config.toml
n_layer = 11
d_model = 256
n_head = 4
n_kv_head = 4
head_dim = 64
d_mlp = 768
vocab_size = 6198
activation = "gelu"
norm = "layernorm"
norm_place = "pre"
norm_eps = 1e-06
positions = "rope"
rope_base = 7800.0
rope_fraction = 0.25
qk_norm = false
attn_scale = 0.125
bias = "all"
tie_embeddings = false
parallel_block = true
init = "uniform"
init_std_qkv = 0.0331
init_std_o = 0.0411
init_std_up = 0.0474
init_std_down = 0.0474
init_mimetic = 0.5
optimizer = "muon_hyperball"
lr = 0.00804
lr_mult_qkv = 0.4
lr_mult_up = 1.39
beta1 = 0.95
lr_head = 0.0363
grad_clip = 1.0
warmup_steps = 200
schedule = "wsd"
decay_fraction = 1.0
decay_shape = "linear"
final_lr_fraction = 0.05
batch_tokens = 32768
seq_len = 1024
doc_mask = false
train_tokens = 216700000
steps = 6614
dataset = "wikipedia_en"
Each number is 128 + 32 x the weight over its row's rms, rounded and kept within 0 to 255. Layers, rows and columns count from 0. The size above them is the row's rms in percent of the matrix's.

# layer 3 MLP down, 256x768, rms 0.0474, rows 191-217, columns 512-767
size [ 97  93  94 102  99  99  98 100  98 100 108  96 103 103  98  98  98 102 102 101 101  99 103 137  91 103 103]
[[130  67 157 132 142  99 120  97 134  47 100 175  93 188  84  81 164 138 146 179 205 110  95  82 162 135 140  79 138 101 145 147 110 107  55  79 105 147  84 128  88 165 100 172 154  96 164  95 177 165 131  88 155 137  69 127 118  96 122 139 102 145 113 133  90 159 104 109  64 128 144  92 161 166 155 206  77 184  71  91 168  56 145 178 161 135 127 154 180 151 119  92 167 135  86 153 132 145 157 172 138 161 148  87 162 123  98 116 147 123 112 145 108 130 116 125 101 127 120 136  79 135  96 165 101 149  48 167  82 128  95 151 100 117 173 139 133 122 128  77 134 142 118 116 127 224 108 137 191 143 112  97 175 147 104  87 114 131 135 155  96 131 174 169 112  91 169 106 145 147  95 152  84 165 153 172 107  97 118 152 109 191 129 163  82 171  43  82  91 126 144 148 142 150 150 143 136 126 126 135 190 146 107 159 134 156 105 119 129  66 111 133 122 156 168 113  84 156 109 115 108 133  84 130  96 154 127 106 145 137 172 232 107 117 170 174 144 220 149 153 102 136 100 134 119 140 142  89 109 166  75 108 140 166  93 135]
 [156  83 124  62 151 124 112 179 131  48 121  88 159  93 108 131 132 127 132 140  77 125 104 118 185 144 197 117 124 122 149 108 136  68  97 195 100 183 117 115  82 124 160 100 135 131 159 135 121 115 123 108 131 139 113 134 120 115 129 133 124 179 108 167 118 203 120 134 160 155 107  69 114  95 113  82 175 118 158 107  98 128 103 163 152 138 157 121 135 125 123 223 163 104 116 123  90 116 146 184 152 165  93 140 117 159 112  43 177 142 156 128  87  96  92  90 162 105 233  68  88  96  44 198 126 121 126 146  83  93 140 149  99 144 135 139 151 176 158 183 105 167 160 105 138 101 147 151 132 125 109 201  61 101 135 135 134 112 111 145 157 110 119 210 176 114  78 103 116  90 153 114 134 154 122 126  97 103 118 117  78 136  90 139 107 147  86 178 113 117 129 127 165 136 101 156 154 115 120 184  94  87 138 100 145 117 141 137 109  96 155  94 142 157 106  86 140  81 121 123 203 170 172 133  81 102 174 176 125  99 116 111  72 165 134 139 210 126 171 134 110 183  95 149 128 191 134 127 148 105 142 121 132 125 117 149]
 [145 134 118 149 150 115  82 168 146 177 216 116 141 176 106 135 116  78 135 107 128 163 185 120 143  89 123 125 159 122 164 152 157 142 120 168 141 123 140 119 160 117  72 140 136 138 166 117 141 115 128 138 124 131 128 104 135 110 207 167 176 110 162 126  92  83 118 118 135 112 128 159 112 137  78  52 108 133 147 202  83 199  88 138 173 129 101 122 154 125 166 159  71  81 157 157 153 186 139 120 117 136  83 134  99 130 119 114 153  87  54 151 129 112  86 111 102 119 156  80 194 157 137  53 139 126 130 149 112 144 142 149 144 130 138 131 126 173 127 114 132 161 116 141 151 105 100  82 161  99 109 127 127 144  56 189 118 120 134 182 134 182 120 108  78 107  91  79  98 108 132 114 168 102  94  54 134 171 143 149 182 122  83 145 125 130 175 139 127 156  82 184  72 122 169 160 118 158 157 118  97  84 197 135 148 133 169  78 111 115 101  60 114 164 165 115  40 129 106 100 142 134 107  66 151 156 117 123 119 110 111 149  97 116  99 113 146 123 138 106 211 137 187 127 109 117 113  72 174 136 155 118 111 120 184 140]
 [ 83 121 157  95 107 104  77 131 158 159 136 111 128 203 114 127 142 161 127 189 170 120 120 166 136 107  89 111 110 115 145 115 176 131 144 127  76  88 115 149 181 122 154  94 125  83 157 111 139 112  91 135 113  96 119 169 222 136 145 114  95 145 114 109 109  73 142 148  48  47 119 113 127 176 130 117  98 106 150 149 168  99 153 137 150 132 174  93 136 102  97 113 146 131 156 120 170  95 179 132 140 105  97 125 147 146 189 144 116 107  73 109 118 118 144  94 112 118 125 164 129 105 163 135 139 119 139  90 103 220 141 139 155 100 114 100 128 149 127 123 117 110 124 129 163 140 106  95 183 136 151 100 195 122 126  83 181 150 114 138 118 132 143 165 109 157  59 122  68 115 154 112 128 144 108 123 194 128 143 100  88 124 129 168 135 137  96 114 125 130 108  94 145 155 145 123  76 140 133 150 220 143 120  92 203 145 125 114 161 117  88  97 183 142 105 165 161  93 163 179 145 124 144 114 158 165 132  73 114 165 162 141 107 123 106 159 140 166  58  83 121 164 205 102  79 112 162 117 129 139 147 162  99 113  93 214]
 [152 168 136 134 131  81 130 114  90 127 147  97 161  74 138 111 109 132 137 141 104 104 103 143 109 105 142  80 150 139 126 127  99 148 173 106 125  66 165  95 112 171 209 150 180  96 164 110 114 130 144 176  60 164 179 101  80 171 147 117 152 103 136 104 165 165  94  99  93 138 128 133 153 125 132 172 124 132 150 155 125 141 157 152 134 127  94  90 121 134 189 140 114 112 118 132 148 111 148 147  75 108 130   0 135 175 162  86  95 130 165 150 160 130 130 100 106 150 153 122  82 145 142 138 132  95 152  69 188  54 177  78 142 176 106 148  82 170 148  51 142 172 112 147 194  85  72  96 113 142  92 120 125 144 147 123  64 130 132 171 102  92  98  98 150 139 143 138  90 127 141 110 139 134 127 183 177 143 128 119 107  98  85 123 153 128 156 136 159 147 134 174 117 110 118 136 197 177 146 112  85 151 158  95 129 112 114 133 118 122 130 128 125 134 108  95 116 127 134 145  90 165 105 172 131  80 108 109 100  77  72 140  47  78 130 156 123 171 173  95  97 135 167 128 159 144 124  97 126 121 139  96 130 151 149  78]
 [100 113 133 143 120  93 134 106 156 168  95 137 114 109 143 126 132 143 128 119 121 115 124 136 174  94  98 100 143  51  79 143 119 161 131 129 162 115 129 111 109 145 106 161 110  71 152 124 140 115 151 166 156  71  94 136 159  91 163  66 110 133  70 113 147 165 101 121 202 146 127 172 163 144 107 121 128 144 181 139 197 140 182 147 138 200 127 187 143 106  85  74 180  87 131 199 171 164 120  92 115  32 131 111 148 120 135 152 156 168  67 124 119 157 121  94 156  90 109 150 135 145 112 142 107  96 102 113 111 141 165 170 134 122 137 138 130 193  99 133 104 143 146  62 124  92 175  83 160 110  95 112  93 106 141  96 180 164  60 114 110 129 124 168 177 136  94 174 126 131  80 132 137 165 142 132  83 117 114 137 129 131 189 148 101 153 114  97 148 104 149  89 112 136 159 100 100 154 133 162  86 102  61 119 125 131  26 196 145 158 126 140  66 118 101 180 106 136 108 113 145 145 156 147 162 163  76 152  93 138 188 157 177 145 111 152 100 106  31 115 184 182  53  68 144  99 132 128 132 132 137 140 120  64 117 127]
 [138 113 147 135 172 119 169 156 187  63 106 167 171 106 161 177 130 120 152  93 148 114 183 123 137  36 133 131 120 197 154  95 151  95 182 153  82 143 137 165 121 119 102 103 144 197 163 114 107 132 156 145  91 143 127  99 152 170  89 113 161  61 154 114 105 133 133 100 159 169 103 142 117 109 126 151 141 144 121 191 126  91 126 163 116 149  82 103 121 108 100 186  68 151  89 162 144 122 130 148  81 155 167 115 100 137 134 154 117 104 130 114 120 153 147 145 169 102  73  91 131 176 168 137  83 133 110 134 133  91  82 158 188 121 129 117  95 107 168 117 137  64 166 106  86 185 139 147 118 143  82 118 159 115 142  97 112  95 144 149 129 157 144 155 137 111  94 154 142  62 119  89 141 102 165 169 156  81 159 169 167 131 196 156  93 168 132 150 113 130 152  94 133 127  54  69 112 147 133 126 155 144  98  67 135 123  99 141 106 129  85  62  71 125 100 110 144 120 148 153 112 119 139  91 103 165 141 150 114 156 160  93 217 122 128 147 149 117 129 223 194  99 154 135 173 146  89 114 159  78  96  93 130 185 161 143]
 [131  91 141 104  50 171 130 134 154 150 121 135 104 134 108 124 118 191 131 156 113  96 102 168  84  79 119 143 136 102 155 163 158 104 153 139 128 155  85 113  97 104 129 147 105 171  78  94 143 118 122  94 183 172 103 162 145 113 186 170 136  59 114 173  92 129 130  71 172 108 123 105 135 156 125 146 136 131 152 164 134 117 124  85 121 123 183 124 135 130 125 149 142 117 174  43 129 174 107 121 118 114 115 146 119  90 141 150 138 133  89 129 153 114 136  65 157  92 136 146 138  54  89 161 143 100 147 150 122  83 154  63 101 125 116 120 117 128 125 115  83 111 140 107 137  94  94 153 160  90 132 180 127 102 129 136 169 111  82 144 168 136  48 208 141 151 117 108 154  85 146 106 111  85 145 132 113 178 138 153 141 148 151 100 118 110 154 112  67  78  77  55 169 201 143 133  75 161 147 112  90  75 100 131  86 107  62 123 111 139 141 164 157 214 110 114 177 173 148  90  97 151 136 133 110 143 164 108 216 134 149 162 121 182 121  98 122 113  70  92 182 132 109  64 139  72  97 103 114 144 109 107 109 157 141 144]
 [120 165  88 146 110  90 153  77 111  20 101 114  97  51 150 172 115  80 111  75  51 167 163 152  92 129 106  95 201 136 133 125 127 143  92 122 118 153 114 153 152 159 122 120 142 144 134 123 114 132  66 133  77  94  96 124 126 133 128 165 143 117 119 134  80 144  97  91 146 159  86 139 151  74 159 123 166 156 118 142 110  96 103  85 164  56 152  77 144 115 143 134 120 167 115 190 178 157  80 161 122 125 104 106 169 121 145 160 104 113 123 105 186 152  95 146 119 158 120 100 111 132 156 106  92  77  92 136 129 219 162  84  64 124 144 109  95 121 111  78  71 130 103 127 162  81  15 109 121 118 170 141  81  72 136 156 124 113 131  88 137 156 125  93 162 103 174 159 131 161 157 114 100 191 109 109 177 124 156 111 139 109 139 112 117  89 127 112 148 117 118  89 123 183 144 169  92  75 153 121  95  67 114 148 149  90  85 190  63 105 129 127 105 184 119 125 152 141 151 114 109 121 128 138 101 127 124 134 105  86  87 117  79 107 124 138  59 134 111 159 138 126 165 130 150 141 100  73 130  96 132 129 162 127 138 138]
 [124 112 118 148  75 100 159 106 157 147 142  83 100 134  98 133 133 126 133 180  78  66 202 159 108  96 118 145 123 146  83 154 128 154 149 116 145 193 116  93 170 126 164 142 125 162 150 156 103  81 168 124  78 120 112 122 135 128 144  83 121 112 133 124  90 151 146 135 102 110 180 151 121 126 146  98 161 144 166 163 130 149 117 129 135 142 200 151 161 173 128  97 105 101 128 101 110 163  96 123 157  94 118 129 116  91 104 126 152 134 112 144 134 117 178 142 166 121  95 132  85  88 142 118 137 159 144 162 114 135 154 118 133 121 127 115 100 125  73 115 125  72 150 124 121 192 148 197 120 133  43 127 158 131 124 107 154 105 106 100 106 157 100  57 135 120  94  77 127 126 131 164 145 147 145 123 118 100  83  93 154 141 115  95 168 159  73 140 115 132 187   7  77 115 128 110 164 147 131 137 173 120 156 121  67 119 201 134  78 118 222 120 143  92 172 104 109  96 132 140  81 128  97 105  78 150  99 102 161 144 138 182  89 162 130 105 173 176 133 112 124 112 158 141 107  82 163 138 101 146 128 107 129 182 123 119]
 [151 173  98  91 121  77  99 114 102 100 141 151 148 207 129 121 128 112 110  24 183 118 136 156 140 139 122 111 115 138 137  87 164 111  99 154 114 165 139 117 137 107 156  45 120 150  83 123 121  98 177  98  28 108 144 146  99 124 168 157 102 165 112  85 145 110 147 142 123  90 130 145 135 135 127 153 170 163 170 121 165 118  92 134 143 135 139 110  63 129 124  87 106 179 169 116  88 125 124 109 111 133 126  62 121 135  98 151  61 127 152 105 162  98 135 122 134 113 149  76 144 132  84 148 158 149 151 178 141 136 137 126  86 103 118 120 129 129 143  48 145 114 176 160 146 144 103 141 137 166 252  88 139  79 162 113 118 130 121 156 113 123 205  99 172  82 161 128 137  77 125 164 111  89 128  82 144  48  96  81 114 121 137  69 115 151 150 196 161 135 164 178 165 160 124 140  73 150 138  96 176 140 122 101  92 159  74 136 145  77 184 146 113  78  82 144 158 128 154 139 159 127 104 113 123 126 171  98 108 126 111 111  86 128 101 113 106 159 114  60  98  63  85 136 126 136 177 130 115 123  96 149 133 130 166 169]
 [150  86 166 172 101 113 166 136 101  94 146 170 151 161 117  99 148 200 132  87 113 103 137 128 134 106 104 110 125 130  86 131 102 102 161 134  94 152 150 172 104 142 118 117 126 109 122 177 117 141 232 110 129 121 144  94 207 170 105 135 176  82 105 200 143  46 101 144 140 134 177 155 162  93 101 129 118 102 178 125 114 150 161 118 154 165 128 151 166  98 119  85 202 115 121 219 130 100 117  93 161 123 123 102 187 154 141  81  97 132  97 135 130 127 104  65 138 110 157 112 148 154  60 111 129 119 119 128 154 108 193 103  85 171 125  82 110 122  91 168 117  77  44 151  99 138 134 158 165 177 158 119 141  36 121 108 165 115  61 160 186 156  65 124 116 162 130 120  75  97 132 112  93 137 117 138 153 189 119 155 162 147  94 125 148  98 132 186 120 106 108 121 110  96 159 155  92  97 133  95 137  98 100 135 100 159 125 120 126 144 156  59  71 133 158  94 120 141 185 149 123 138 152 159 106 107  97 159 108 129 157  49 105 106 136 157 110 130 110  92 166  98 106 174 165 154  77  44 134 150 141 156 118 183 159 132]
 [107 136 148 133  88 120  84 114 144 170 148 154 144 161 147  90 162 146 121 155 164 159 124  56 128  91 147 136 157 140 104 132 143 116 102 102 133  69 161 134 124 139  50 130 120 107  83 147 124 172 175  67 113 147 131 102 122 189 162 174 113 102 133 141 104 100 140 165 105 119 132 152 139 159 167 143 128 114  82 223  97 161 173  94  99 143  84 181 153  91 134 151 138 138 134 168  98 153 108 139 127 187 125 116 170 179 140 190 166  97  97 158 107  97 150 155 141 115 156  68 124 144 141 175 130  99 110 181 129 130 149 125 137 128 139 114 142 117 102  97 130  64 171 167 113 129 151 125 105 133 142 140 124  50 130  89 133 160 129 114 114 164 183 120 153 133 166 165 167 199 124 157 121 148 131  82 117  57 143 158 175 178 139 142 140 164 168 128  51 113 144 121  87  83 138 107 174 133 149 126 221 142 137 121 139 147 188  81 127  94 153 124 122 181 171  87 101 128 143  60 126 126 140 148 151 123  90  83 116 103  54 183 134 127 158 136 136  81 190 203 154 115 167 139 140  97  42  74 140  85 159 153  51 145  79 101]
 [131 130  66 123 126 182 143 140 161  71 131  54 142 107  85 143  85 166 146  57 111 126 109 112 208 170  97  79 135 158 118 173 116 180 119 179  74 138 130  81  73 159 123 108 176 109 136  75 109 145 117  93 206 146 174 106 151 179  97  78 151 144 117 152 151 150 158  93  97 121  96 112  95  97 131 114 175 103 136 151 142 160 172 132  63 115 135 104 156 123 120 134 130 147 139  63 131 188 133  94  80 172 177 123 133 145 120 165 135 150  79 147 133 139 182 143 146  98 152 105 101  75 131 156 100 156  65 106 110 143 108 136  88 140 104 160 145 116 158  87 112  71 142 184  97  70 110 104 170 133  93 120 166 177 147 131 131 126 156 107 123 154  98  72  93 121  89  83 176 133 177 112  84 121  83 111 121 131 141  68 129 155  73 131  89  52  91 126 148  56 142  84 140  70 149  97 161 204 114 126 161  92 137 118 169 143 140 114 134 132 176  96 115 118 138 150 137 102  98 151 166 145 116 164 142 108  56  76 163 153  83 104 138  65 118  88 138 144 143  79  96 143 135 121 147 173 119 157 149 117 122  94 136 148 156  71]
 [188 130 111 179 105 126  90 113  82  71 143 111 182  93 145 167 135  99 138  76 160 169 191 107 132 112 146 130 169  75 102 155 104  85 150 206 125 124 175 108 182  99 138 141 153 197 158 100 146 149 152 114  90 161 172  88 121  94  95 149 101  91  81 107  98 128  48 163 117  98 166  93 123 144  87 144 106 156 171 113 130 166 113 172  84 165 120 178 139  83 112 115 173 124  93 100 189 135  88 105 145 179 152 169 145 109 119 187 132 155 154 142 169 161 102 139 136 115  73 132 129 112 206 115 120 139 138 120 142  93 133 149 164  96  99 106 124 163 143 158 191 126  90 170 194  97 167  83 147 148 102 134 127 122 175 156  96 103  57  82 127 101 131 216 108 126 112 150 174 159  95 127 147 124 200 103 106 176 144 102  93  90 138 135 139 144 174  82 123  94 159 100 140 135 190 152 190 121 148 199 170 197 130 196 139 119 141 125 155  95 103 147 102 166 138 137 145 116 102 183 143 107 135 126 120  77 118  81  78  80 217 146  99 102 136 152 157 133  57 105 139 100 198 107 146  93 121 133 153 147 159 108 126 144 138 187]
 [110 116 101 107  98  51 139 155 124  96 159 140 170 113 146  78 117 164 142  75 137 109 121 119 140 175 171 112 155 137  96 118 114 104 119  56 155 116 112  88 167 174  72 109 134 211 117 147 146 124 126 135 107 138 162 130  98 122 178 105  92 131 178 110 142 137  69  79 120 145 109 184 145 152 115  92 162 116 143 158 103 133 123 124 122 138  84 144  54  92 131 121 122 120 157 107 115 133 146 100 179  33 184 176 122 137 135 166  95 120  87 184 172 108 166  90 142 175  91 143 158 118 130 108 139 129  89 125 124 123  50 111 141 143 156 100 123 153 107 125 166 150 175 173 179  89 138  99  58  78 159 128 153 139 127 172 154 109 165  52  74 134 128 131 126 129 101 171 142 142 138 152 125 169 118  96  69  71 108 123 162 118 114 146 136 152 138 133 160 108 156 143 158 140 142 159  79 145 140  88 178 144 163 215 155 143 105 114 140 180  85 110 176  97 115 134 136 125  88 153 122 152 114 156 110  85 114 162 132 131 121  89 210 141 114 139  58 112 150  75 116 156  41 182 158 102 127 148 157 119  44 180 119 168  92  69]
 [154 131  94  74 173  81  71 131 138   2 101 104 191 149 127 144  86 150 120  89 113 153  99 111 117 159 130 155 103 164 171 110 121 112 124 128  65 149 143 107 134  86 144 121 113 114 151 158 122 172 124 143 116  97 114 127  68 109  83 171 138  84 130 119 155 131 151 153 140 130 190 141 114 130 142 172 142 134  61 154 111  46 105 159 113  92 109  99  70 128 125  97 124 132 152 152 127  65 146 109 177 132 139 160 138 114 148 141  91 102  91 155 206 125 177 122  61 113  94 197 122 135 124 152 138 145 105 112 148  99 116 153 109 109 145 101 121 169 186 188 184 210 134 123 127 150 135  54 189  90  90 112 116 150 143 140 142  84 110 129  87  60 154 137 102 119 110 121  34 109 140 103  94 137 110 105 115 155 139 122 100 113 115 179 143 131 128 110 160 142 147 141 131  93  47 117 175 144 136 174 108 129  85 134 147 123 142 172  96 169 116 150  60 141 124 150  73 127 145 149 141 131 121 116 147 164 129 141 121  98  87  50  39 109 165  91  65 151 111  65 108 134 193 158 128 149 141 159 100 134 153 127 163 107 124 123]
 [101 159 151  68 182 110  89 165 157 139  81 114  90 159 106 146 154 163  98 156 146 105  99 112 171 154 124 143 140 110 121 130 140 111  58  94 120 122 133 106 106 107  77 100  97 174  42 158 145 148  63 151 103  53  92 101 147 114 117 161 104 102 119 120 150 124 148 105  74 148 101 173  81 148 181 152 120 161 137 142 186  98  98  92 116 144 135 120 189 121 165 141 155 104 157  54  86 151  91 159  83 107  96 122 151 146 143  84 148 126  67  89 113 173 187 102 120  95 177 131 110 134 138 140 117 109 200 199 130 108 139 147 123 120 119 121 148 120 133 129 137 178 131 128 124 161 189 111 148 142 143 147 111  86 163 103 112 108 199 161 171 151 152 137 159 146 148 112 159 152  96 130  99 189  86 121 169 100 148 120 180 112 103 105 144 146 131  72 102 149  86 173 170 111 181 115  96  96  75 125 125  99 121 138 136 191 159  82 149 182 146 109 175 184 181 140  76 145  84 152  73 118 117 152 131  97 170 160 135 121 154 153 128 147 114 139 140 104 166 220 144 127 151 119 137  79 105 166 150 126 146 139 105 142 111  61]
 [106  81  77 174 105 162 101 154  89 150 188 154  76 173 102  91 139  69  89 176 119 107 158 159 177 177 114 150 143 185 132 123  76 134 165 110 143 140 167 153  88 139 107 114 113 113 144 154 166 109  95  73 154  86  66 150 197 151 118 115 107 118 113 155  61 106 123 118 143 149 118 112  69 101 178 104 118 131  78 125 123 155 118 143 192 112 123 208 174 135 121 127 136 105 145  98 183 200 164 143 105 127 105 127 148 108 120  99 139 185 130 128 176 119 189 158  79 109 133  62 130 121  98 121 151 187 191  98 105 151 179 197 152 138 154 135 107 108 111 169 114 141 133 122 116 158 149 138 116 128 101 107 101 158 127 130 113 173 124 111 185 167 146 176 141  65 107  69 139 157 126 130 118  64 130 158  50 113 106  63 140 157 138 129 177 125 146 113  89 141 116 155 108 106 147 111 121  91 142 121 106 118  97 142  98 132 181  87 109  91  65 127 113 181 174 162 134 122 120  79 141 165  87 115 137 125 161  90 171  89 136 103 185 159 115  95 117  61  93  81 134 124 139  84 111  97 134 117 140 122  57 152 117 110 182 123]
 [127  97  74 132 189 159  61  96 142 111 101 131 179 182  89  83  92  63 117 140 134 132 100 127 113  62 138 180 160 135 162 134 105  93 107  77 118 119 138 152 136 172  70 104 141 154  84 113 113 159 177 174  97 129 102 149  90 113  73 164 159  83 107 162 160 116 126 102 151 152 106  83 113 153  77  81 163 139 113 137  69 114 108 170  99 145 149 138 171 159  87 178  86 123 154 235 116 123 143 152  80  89 191 137 171 167 125 132 124 143 111 155 152 218 129 127 126 128 121 126  81 193 101 169 175 127 117 113 121 119  88 152 106  95 141 128  98 138 149 170 138  84  80 147  52 148 143 180 184 131  97 146  81 127 112 121  83 184 153  92 197 161 121 146 116 159 134 127 121 124  70 129  77 167 103 147  87 144 144  87 162 134  86 146  98 139 107 220 123 113 163 189  73 168 163 144  68 130  92  72 120 107 150 145  67 138 118  71 113 126  94 124  91 124  83 140 128 155 129  87 109 139 147 184 197 102 103 183 213 104 182 101  89 119 146 128 105 135 192 145 130  78  88 145 151 115 133 174  92 106  76 138 106 112  91 154]
 [ 94 144 165  67 144  88 135  86 150 125 149 142 141 112 132 173 132 122 147 159 149 112  80 148 125 131 105  96 124 100 198 103 104  67 127 126 145 100 141  85 130 108 147 101 172 108  73 111 106 104 124 182 140 175 169 170 163   2 155  95 189 102 103 131 155 113  92 165 143  86 183  63  93 131 105 141 143 113  87 113 135 108 118 119 169 156 161 131 142 133 136 145 151 115 125 125 185 110 156 131  75  65 160  63  81  85  87 157 116  69 131  82 123 138 118  72 152 159 188 146 135 188 137 179 123 132 153 140 166  98 145 105 105 161 109 115 104 147 120 102 187  91 129 137 147  80 117 112 110  54 124 161 201 137 121 102 114 117 151 184 160 133  69 122 142 114  97  86 108 133 143  87  73 105 100  67  99 133 110 143 139 124 158  75 170 156 150 150 133 160 126 132 138 198 120 109 159 134 137 135 230 137 137 122  89 102 175 107 135  83 143 127 121 138 101 127 102 131 115 175 110 102 148 101  93 158 111 110 110 148 137 146  86 181  72 178 154 116 118  37 119 145 165 173 155 144 123 194 162 148 153 138 160  97 176 161]
 [128 124 102 155 155 100 155 149 153 114  85 141 144  84 153  87 132 111  94 123  91 117 164 127 162 170 160 111 113 133 134 138 131 171 180 184 106 132 169 115 107 139  69 147 140 120 137  80 130  73  83 153 128 111  97  58  82 147 127 130 108 111 105 115 145 146 143 187 130 107 135 131  76 129 102 179  95 106 115 113 160  43  78 116 124 101 137 103 142 104 147 146 159 133 136 170 182 107 146 124 151 156 165  39 131 113  93  61  77  99 181 168  39 100 150 104 167 114 120 139  92  90 137  79 112 158  82 145  74 136  96 104 114 114 124 101 100 140 126  41 122 112 115  97 147 158 158 128 128 224 129 104 108 100 174 127  89 154 106 109 110  82 131  92 128 120  84 154 132 176 148  77 117 129 139 126 166 142 134 104 141 133 116 144 132 119 135  52 105 144 115 219  81 162 161  85 158 121 103 132 130  83 114 151 149  67 122 173  46  70 158 147 135 129 132 149  54 124 139 126 155 132 102 122 147 110 110 152 110 165 127 116 145 155  84 123 116 138  97 115 133 110 176 138 135 161 116 138 125 114 117 151 154 150  77 198]
 [131 138 115  98 141  97 187 152 151 103  94  87 188  77 110 117 116 152  74 151 143 187 144  93 137 142 150 150 155 140 141 101 138 166 126 147  78  96 113 162 117 101 164 141 143 147 170 132 137  92 150 111 133 140 157 103 147 150 173 122 176 161 143 127  97 124 167 150 149 117 133 104 152 104  78  97  81 107 146 168  83  75  91  62 154 142 136 127 154 140 137 119 148 151  87 140  96 135 158 124  86 138 119 143 115 155 158 164 121  87 131 119  82 142 139 116 134 121 165 136  59 105 133 190 114  84 149 166 166 102 162  64 156 139 140 163 184 112 150 127 105  95 119 125  56  94  85 131 154  88 148 149 183  85 128  83 131 135 124 219  94 191  59 144 134 145 160 114 161 129 121 149 111 118 117 108 172 156 137  66 110 149  46 111 111 161 142 138 135 142  59  88 109  78 183 152 106 143 107  96 135  79 111 153 114 154  25 123  49 103 145 109  96 128 179 126  79  99 130  94 155  94 153 165 104 115 130 118 120 138 190 147 148 146 100  85  92 205 143 168 118  81  77 123 151  92  87 169 172 107  96 153 135  33 104 133]
 [160 141 116 178 180 117  92 132  95 149  81  98 137 150 169 117 147  73 114 124 140 108  97 105  82 160 129 156  81 149 110  84 145 117 177 173 133 136 151 188 192 145  95 142 160 122 173 109 128 133 105 137  80 149 151 145  95  92 142 111  85 133 162 204 114 118 146 114 191 158 108 186 144 123 135 135 151 128 152  85 134 149 128 118 169 162 148 107  93 135 133  87 152 126 159 206 140 151 134 141 106 106 179 131 156 154 115 126 132 128 137 134 151 133 138  92 174 163  80 149 122 133 120 106  89 143 150 165 107 146 143 149 140 140 150  80  96 118 119  90 157 125 121 138  79 159 130 107  75  90 145 131 144 147 115 102  67 128 141  92  93 159 154 122 144 162  88  59 174 137 124 116 130 126 160  72 108 195 153 126 139  61  71 114  91 101 149 158 121 119 185 130 109 107 156 101 190 132  60 141  98 139 146 121 136 178 160  98 108  67 190 173  96 115 106 148 122 185 167 155 145 123 102 121 140 153 163 160 144  89 115  99  67  74 120  94 191 148  81 216  70 144 136 122 114 119 193 153 131 131 135 168  97 167 100 186]
 [ 97 164 105  97  90 191 104 113 182 156 110 116  89 151  78 111 173  74 164 120 116 138 151 156 151 133 121 153 143 100 123  71 180 149  86 118 100 142 102 139 176 111 153 134 121 142 115 108 117 155 118 144 141 165  92 141 133 162  66 154 159 125 160 142 120 120 214  90  69  99 140 124 125 146 216 118 108 103 123 137 110  65 125 147 103  96 190 169 128 115  98  92  96 120 144  91 149  99 116  88 157  94 123 141 149 102 138 118 130 135 115 163 122 226 114 145 130  95 119 112  81 147 181 168 106 114 147 189 118 167 130 137 167 159 109 151 136 162 171 100 102  93 167 136 158 168 162 138  25 109 120  73  86 127 159 102 169  89  96 144 125 168 208 106  80 105  69 139 130 107 114 118 171  93  86  97 188 147 149 116 138 122 104 148  85 108 126 165 102 117 123 121 120 119 158  65 158 133 138 161 146  90 113 119 218 109  98 153 120 122 149 125 141 120  82 166 178  85 133 119 100 118 127  70 139 158 194 128 140  87 199  75  92 102 108 221 138 125 152  78 118 164 160 101 123 145 144 101 142 148 159 162  83 171  81 160]
 [ 94 164  98 102 126  97  97  99 146 177 114 123 134  76 179 114  90  79 145 185 129 119 104 158 133 140 134 116 102 168 141 111 178 119 156  97 169 118 135 123 140 126  96 122 156  92 121  83 169 145  82  77 144 125 127 138 132 122 204  79 101 132 157 149 148 186 192 107  86 115 209 119  79 130 144  92  97 126 150 122 195 153  89 152 110 125 101  86  96 152 147 127 128 120 129 136 109 186 107  91 102 168 117 156  89 118 140 150 163 129 136 132 136 139 102 109  91  91 182 117 129 104 162 123  64 133 120  87 173 135 121 128 109 152 101 183  79 119 134  82 133  85 137 185 151 122 147 153 150 108 144 117 162  62 145 118  87  77  74 138 163 147 126 173 166 123 128 220 185 180 130 115 118 131 134 153 118 108 201 179 116 128 115 128 151 160 187 146 122 128 143 101 131 129 146 110 147 182 119 194 136 148 122 123 103 165  87 163 162 111 107 177 170 131  91 136 134 145 134 149 110 119 163 160 124 143  95 168 124 102 144 139 124 152 144  99  92  98 146 168 124 118 145 108 140 139 125 142 138 112 171 164 109 105 127 130]
 [144 115  78 104 107  92 140 128 124 121  84 140 111  64  88 107  87 109  86 160 147 161 190 136 169 118 114 151 124 138 117 118 143 141 150 123 174 152 117 117  83 121 187 116 135 158 169 128 109  67 188 188  99 148  67 112 172 118 162 134 174 108 116 153 144 167 149 153 193 122  97  89 117 144 131  72 179 155 164 146 120 130 180 144  96 143 142  44 142 118 160 148 147 109 205 164 129 166  90 115 115 164 132 112 157 126 128 122  94 118 161 179 114 131  86  93 165 117 143 113  82 133 129 126 132 125 127 117 109  98 119 129 165 103  98 170 140  76 159 113  86  81 204  81 210 189 132 106 180 132 140 163 165 120 122 135 148 122 106 120 128 136 133 130 180 117 141 112  70  77 157  99 100 116  91 131 158 131 151 151 149 123 134 120 111 198 100 143 104 121 111 109 174 122 111 127 101 139  97 153 125 127 113 119 178 123 114 121  60 131 158 128 102 118 111 104 150 171  74 152  95  91 119 110 126 115  82  72 115 145 107  95 155 112 125 115 188 172 129 188 111 180 143 167 111 141 116 134 143 113 151 101 122  86 197 104]]